config = dict(
    n_layer=16,
    d_model=128,
    n_head=2,
    n_kv_head=2,
    head_dim=64,
    d_mlp=448,
    vocab_size=1024,
    activation='tanh_gelu',
    norm='layernorm',
    norm_place='pre',
    norm_eps=1e-05,
    positions='learned',
    qk_norm=True,
    attn_scale=0.125,
    bias='none',
    tie_embeddings=True,
    parallel_block=False,
    init='normal',
    init_std_qkv=0.0154,
    init_std_o=0.00272,
    init_std_up=0.0154,
    init_std_down=0.00272,
    optimizer='soap_variant',
    lr=0.00796,
    beta1=0.95,
    beta2=0.95,
    weight_decay=0.015,
    lr_head=0.011,
    grad_clip=1.0,
    warmup_steps=125,
    schedule='wsd',
    decay_fraction=1.0,
    decay_shape='linear',
    final_lr_fraction=0.0,
    batch_tokens=32768,
    seq_len=768,
    doc_mask=True,
    train_tokens=121200000,
    steps=3699,
    dataset='wikipedia_en',
)
Each number is 50 + 15 x the weight over its row's rms, rounded and kept within 0 to 99. Layers, rows and columns count from 0. The size before them is the row's rms in percent of the matrix's.

# o: layer 4 attention output (transposed), 128x128, rms 0.169, rows 53-63, columns 0-127
# v: layer 4 attention value, 128x128, rms 0.164, rows 54-63, columns 0-127
# q: layer 4 attention query, 128x128, rms 0.184, rows 64-65, columns 0-127
# k: layer 4 attention key, 128x128, rms 0.17, rows 64-65, columns 0-127
o53 107:46 53 50 28 47 45 34 75 46 66 51 64 82 51 70 38 66 00 74 52 33 41 39 47 61 68 46 62 27 27 34 38 35 49 13 44 39 70 22 45 35 46 69 57 52 45 44 76 64 71 61 31 54 72 85 59 66 68 49 40 49 44 67 41 38 76 31 41 56 53 66 53 35 16 48 63 52 53 49 51 56 59 47 50 38 52 33 39 57 52 42 64 51 45 45 47 58 76 41 40 43 74 55 51 28 13 54 55 50 54 36 45 86 39 40 54 35 54 44 48 47 49 62 60 50 65 26 35
v54 101:66 33 23 48 57 45 48 62 36 71 47 68 61 28 36 86 43 28 59 53 57 42 38 63 18 57 68 55 18 58 82 26 37 65 55 50 28 45 66 27 60 43 66 13 56 79 41 42 60 48 49 28 47 39 49 42 46 89 64 62 44 46 55 55 48 50 60 57 57 50 56 50 55 60 38 23 54 73 56 57 52 62 65 41 48 42 53 16 48 40 63 58 60 97 59 59 55 63 35 64 41 89 51 44 47 58 39 21 75 55 62 41 53 60 49 48 53 40 50 49 76 44 44 45 48 46 55 35
o54 110:50 52 63 57 32 44 54 28 65 37 66 18 36 49 60 36 39 61 39 72 36 41 86 40 68 52 51 73 52 52 12 75 72 54 52 31 69 31 34 49 62 57 36 77 42 37 55 44 25 44 59 66 58 68 57 55 70 29 39 36 52 35 80 26 39 65 39 39 27 65 30 54 34 38 48 90 51 40 50 48 51 56 28 55 30 52 55 76 46 55 66 58 63 28 43 46 43 43 69 26 51 28 29 76 36 65 36 77 41 69 46 54 52 51 39 56 63 62 47 53 48 56 50 31 50 63 48 72
v55 103:56 51 42 60 55 23 51 65 60 57 38 57 49 38 19 43 38 69 46 42 32 80 23 79 35 40 51 43 34 44 23 56 89 33 51 65 54 58 59 34 72 53 64 32 40 64 58 69 47 43 68 27 46 63 32 47 53 69 50 40 65 27 53 80 36 31 20 56 26 59 31 27 63 49 36 42 27 69 36 57 62 47 35 60 40 54 32 37 54 66 26 56 42 51 29 28 74 65 46 52 31 51 72 81 54 44 37 24 58 59 60 63 56 47 59 38 37 40 76 53 58 48 47 57 53 67 67 38
o55 107:44 19 52 45 47 48 28 44 38 44 25 44 54 56 62 43 57 02 69 68 46 40 70 39 61 50 35 66 53 46 48 51 21 57 40 34 55 37 58 51 13 26 23 53 38 05 42 25 48 67 41 65 48 38 49 61 55 27 47 57 33 55 34 29 57 67 65 33 65 52 32 71 64 50 54 59 50 47 49 54 24 59 57 43 49 72 55 62 69 38 59 39 48 42 72 52 27 34 60 61 54 43 21 41 46 39 55 31 42 75 37 30 25 48 24 44 57 64 28 50 36 23 59 36 43 32 38 48
v56 121:42 19 23 49 63 47 41 67 31 44 26 53 13 28 25 41 50 54 58 55 19 17 35 64 38 43 51 31 27 49 45 67 61 45 41 44 72 34 53 42 76 45 38 28 30 33 28 66 14 30 50 37 71 56 46 52 71 51 55 49 65 27 39 44 46 61 42 54 35 24 61 77 29 63 48 50 59 74 19 68 43 52 41 68 50 36 51 35 43 50 51 71 37 43 65 36 56 46 67 35 63 46 29 31 60 43 50 36 47 64 51 59 73 48 23 55 54 58 53 45 68 35 68 70 53 52 47 55
o56 123:64 61 72 53 57 58 27 40 53 60 90 69 63 38 83 72 48 21 49 32 71 72 51 44 56 45 58 90 65 54 54 36 39 48 47 36 35 59 50 58 14 39 41 54 58 40 33 30 60 70 78 69 42 33 44 51 51 41 59 56 37 75 38 65 48 62 62 47 37 62 41 24 71 34 48 42 57 24 61 48 50 46 38 42 16 65 65 56 78 53 46 32 67 59 38 59 22 49 49 66 21 58 52 78 49 54 44 55 36 61 43 51 31 65 68 41 56 39 49 75 30 66 50 36 45 48 51 53
v57 108:68 60 54 35 54 31 43 46 46 58 47 28 65 47 47 58 44 93 52 12 28 53 55 29 36 46 79 47 61 62 45 66 68 46 52 30 68 23 39 49 41 51 36 81 65 35 59 22 39 77 72 57 47 39 59 56 48 47 45 59 46 37 36 41 72 39 53 58 57 52 75 83 51 32 40 63 53 60 39 58 49 45 30 43 68 40 62 60 66 61 41 47 35 45 34 67 63 35 34 27 83 55 20 71 57 44 79 37 64 53 52 56 59 62 43 53 26 52 73 54 64 29 36 52 29 53 32 28
o57 128:38 44 36 74 67 46 77 47 52 50 53 83 56 50 90 50 51 17 57 53 70 52 33 62 75 43 18 37 11 47 26 42 55 49 41 53 48 62 50 38 69 45 63 27 47 72 55 75 52 46 66 31 50 73 67 51 43 36 57 38 32 69 57 40 46 75 68 40 42 43 52 23 55 58 41 46 30 49 60 37 41 50 50 49 23 50 50 30 53 39 54 46 52 67 79 21 32 54 59 64 18 56 66 47 57 18 40 44 51 56 43 36 58 45 55 42 65 44 51 63 37 59 57 24 68 82 56 64
v58 087:74 63 37 59 57 42 28 50 33 20 54 71 73 44 42 46 51 46 43 33 41 67 68 63 56 54 68 53 50 48 61 30 54 68 66 67 33 41 47 54 70 43 55 82 66 62 45 56 55 65 41 66 32 22 44 67 68 70 43 38 65 26 22 22 63 59 40 52 55 34 54 51 33 60 50 21 78 57 44 87 45 46 33 46 55 48 53 47 50 63 34 64 60 56 71 46 60 63 77 57 58 41 39 66 64 46 72 37 08 56 45 45 63 63 32 72 48 50 73 64 43 30 59 59 85 27 41 49
o58 095:32 44 56 50 30 52 71 50 63 50 65 68 25 33 57 44 46 47 38 45 68 43 24 48 62 55 35 68 57 47 49 79 37 80 43 44 65 60 81 42 51 56 57 36 54 38 69 60 65 46 45 38 63 50 60 45 49 20 64 51 63 69 65 69 33 53 31 62 48 59 25 48 71 65 62 77 27 26 45 46 63 42 69 56 58 41 70 34 51 50 66 35 39 63 64 62 45 36 40 86 24 46 71 39 56 46 36 74 99 51 59 47 42 28 65 46 43 52 39 76 42 78 47 43 26 64 41 46
v59 115:33 67 57 43 45 44 54 62 59 36 65 28 49 85 51 24 45 70 30 37 78 68 64 59 67 53 54 73 43 27 30 49 29 62 47 24 37 64 50 60 39 61 37 76 57 34 37 24 64 63 52 56 33 33 39 56 30 51 32 33 63 34 22 30 43 54 54 61 57 76 64 57 42 45 41 44 49 31 50 36 73 58 42 64 63 37 44 62 47 55 45 71 68 46 34 58 49 40 40 32 23 25 47 74 58 42 53 50 45 26 41 59 29 56 26 34 55 53 91 60 20 48 39 30 51 28 52 30
o59 118:44 54 33 61 44 70 51 57 36 46 43 48 44 38 40 52 35 39 48 56 22 34 33 36 61 50 12 05 57 41 76 54 56 44 56 69 51 45 71 56 64 60 68 22 47 88 66 81 65 56 42 61 62 62 82 55 43 46 38 70 50 62 96 53 27 44 36 47 64 33 44 46 47 50 56 68 37 55 57 55 44 19 45 48 64 59 34 50 63 47 51 39 34 59 88 49 47 51 37 45 60 59 73 37 49 38 41 59 56 58 51 43 62 51 70 57 24 48 31 44 58 61 35 81 59 73 37 60
v60 112:48 27 57 38 48 57 41 28 48 54 38 51 56 45 33 61 59 50 22 30 40 87 42 64 25 64 61 38 59 52 77 18 41 29 33 68 13 58 63 51 35 39 45 52 62 59 45 53 38 57 46 65 37 54 58 59 66 64 41 39 48 32 53 53 45 51 66 46 74 11 57 34 36 52 47 33 67 57 62 60 60 25 44 27 68 51 58 60 60 37 52 21 59 45 48 53 66 53 35 50 54 50 41 28 45 66 12 39 45 31 88 45 70 51 65 58 32 40 57 76 57 38 49 67 43 56 46 09
o60 121:56 86 51 54 44 50 75 55 67 46 69 47 39 27 59 45 37 35 73 55 50 18 59 24 71 45 47 81 41 59 36 71 63 78 63 21 67 35 31 37 73 56 53 60 34 44 68 50 52 46 44 25 65 60 44 38 37 22 57 39 44 63 47 30 65 59 38 34 27 55 68 55 44 58 50 73 34 42 63 37 58 49 67 65 32 46 57 56 45 51 43 75 47 65 44 35 29 33 57 68 39 61 48 54 42 46 67 67 68 56 45 54 37 33 55 34 78 86 44 22 17 64 50 25 51 39 55 60
v61 121:31 66 45 38 73 49 43 52 62 20 23 15 61 67 55 34 32 47 38 57 32 62 79 52 17 67 71 63 60 40 51 52 50 41 54 49 45 57 35 58 79 64 40 30 49 23 51 49 56 38 52 33 43 50 55 45 58 21 88 72 48 39 15 34 58 65 24 72 77 49 49 45 32 60 30 45 46 57 55 33 56 65 74 51 52 59 58 33 34 55 38 49 51 46 62 37 29 55 16 53 56 53 56 59 40 37 54 41 54 36 38 49 48 61 31 29 72 28 61 46 58 27 47 73 58 28 58 64
o61 133:44 46 50 44 35 52 54 44 37 68 87 66 49 57 52 42 68 45 58 55 41 42 29 57 82 65 33 37 33 37 58 44 59 37 48 43 58 37 49 31 30 41 63 77 36 77 63 43 43 65 43 56 48 34 60 69 44 56 24 35 71 55 95 69 47 25 66 21 46 41 37 62 52 43 82 79 38 56 47 62 42 31 20 38 38 39 31 63 61 74 47 54 43 56 54 53 76 58 70 43 18 61 46 50 55 58 42 40 64 60 37 56 38 33 62 54 28 62 36 71 49 75 30 28 58 56 30 48
v62 099:56 75 54 53 53 36 55 42 33 63 31 78 52 30 48 62 46 51 49 25 42 54 55 39 52 28 73 42 74 40 51 38 14 29 66 44 44 41 65 67 28 45 84 81 26 58 35 19 55 67 40 54 35 33 33 24 26 58 47 60 50 59 67 37 38 30 52 54 53 70 51 48 60 32 41 43 66 42 52 68 39 49 33 61 43 31 57 43 29 57 33 29 56 35 32 49 43 46 37 34 67 37 34 68 40 68 42 57 36 55 29 38 55 63 32 39 39 74 52 47 35 61 21 22 25 46 23 52
o62 106:41 25 34 42 32 39 69 74 73 63 47 27 46 44 68 35 61 46 37 50 35 70 58 44 50 59 37 40 28 50 51 57 52 84 48 52 41 68 60 60 68 50 33 41 50 49 65 74 25 43 77 59 57 83 62 27 42 59 29 32 59 39 64 55 72 76 64 57 41 31 65 57 50 57 63 41 28 45 57 23 61 57 56 38 62 62 54 26 67 39 88 76 47 48 58 42 53 44 44 44 42 50 63 51 69 20 42 66 67 15 83 53 68 37 48 57 48 55 53 61 66 46 66 46 63 68 58 79
v63 100:41 69 65 45 57 47 47 58 55 48 43 74 56 59 65 36 42 55 80 20 16 46 59 51 51 61 31 44 43 44 59 57 40 62 50 32 52 74 52 65 22 56 32 44 47 48 51 38 36 38 60 54 59 64 21 41 42 51 70 40 41 68 36 46 25 77 72 81 27 62 42 74 29 46 31 31 28 67 44 42 68 37 60 58 70 34 36 17 47 54 59 51 57 43 16 67 76 38 32 36 63 43 75 44 19 38 50 46 75 40 51 82 25 59 53 57 51 53 50 42 40 32 35 64 48 57 60 40
o63 103:58 46 32 56 64 65 56 52 24 37 58 27 48 57 48 59 56 69 28 87 54 60 60 54 36 58 53 34 50 30 52 41 49 28 61 45 44 20 53 40 65 62 59 65 33 63 60 52 58 47 54 61 47 65 55 50 13 67 46 78 40 29 96 49 84 61 46 32 71 44 55 33 66 59 77 64 62 21 39 46 38 66 21 54 43 73 49 59 51 32 46 60 50 55 87 57 35 52 44 63 42 59 47 76 74 56 53 40 48 63 47 43 50 31 61 67 45 45 49 50 51 45 43 17 56 41 30 83
q64 105:36 60 58 56 51 46 52 53 22 56 57 61 30 56 27 46 48 45 60 46 37 34 60 37 51 43 62 72 65 66 41 76 69 37 56 21 41 40 38 67 62 63 46 39 56 44 32 34 53 52 97 46 39 44 51 83 65 57 49 68 32 58 81 62 37 40 51 59 71 39 51 04 58 74 39 64 26 65 47 53 48 81 56 49 42 40 38 49 39 30 42 56 34 41 58 75 40 33 46 65 63 53 75 37 45 57 43 33 76 36 38 34 44 41 82 36 36 52 42 78 50 34 49 21 54 43 49 72
k64 085:31 42 53 40 46 50 48 42 42 58 44 61 49 55 28 75 66 36 37 57 34 60 75 37 68 53 45 67 50 44 41 44 72 76 79 28 72 46 59 83 38 42 53 48 47 44 54 47 63 42 46 53 40 52 46 53 80 36 67 72 71 47 81 31 51 40 38 43 38 51 45 43 62 48 51 11 49 45 43 26 44 81 57 52 50 58 47 76 74 73 29 71 74 37 56 42 80 53 37 53 27 05 42 42 52 67 60 51 52 42 29 38 42 55 61 58 62 34 43 70 56 41 55 73 51 68 55 14
q65 103:48 68 69 47 85 72 67 98 48 62 16 74 61 42 66 27 65 69 55 45 49 36 34 40 33 31 57 45 51 66 49 57 26 89 65 47 58 60 17 67 49 52 64 45 67 62 33 57 36 78 66 58 52 67 69 69 41 42 41 35 43 38 48 27 39 28 36 44 53 58 65 60 57 64 41 55 38 60 25 50 48 70 30 53 52 49 51 50 61 37 43 47 58 52 68 44 43 34 62 49 33 57 60 51 81 66 39 48 27 43 76 49 65 36 61 41 33 48 46 35 27 30 56 35 54 39 50 67
k65 094:46 60 57 28 80 52 62 57 55 51 32 72 63 23 69 50 61 43 39 82 20 45 42 51 57 62 30 48 56 35 18 66 61 77 52 51 19 34 45 55 60 46 46 46 43 49 29 55 45 84 38 79 38 67 94 26 65 54 61 24 49 55 70 48 61 53 73 58 67 56 55 56 61 71 38 22 34 50 45 35 44 40 47 51 39 59 45 62 27 52 25 59 74 55 47 72 49 25 57 25 50 55 55 65 71 64 57 41 45 40 34 64 39 43 32 32 45 39 35 29 45 51 45 50 59 31 35 53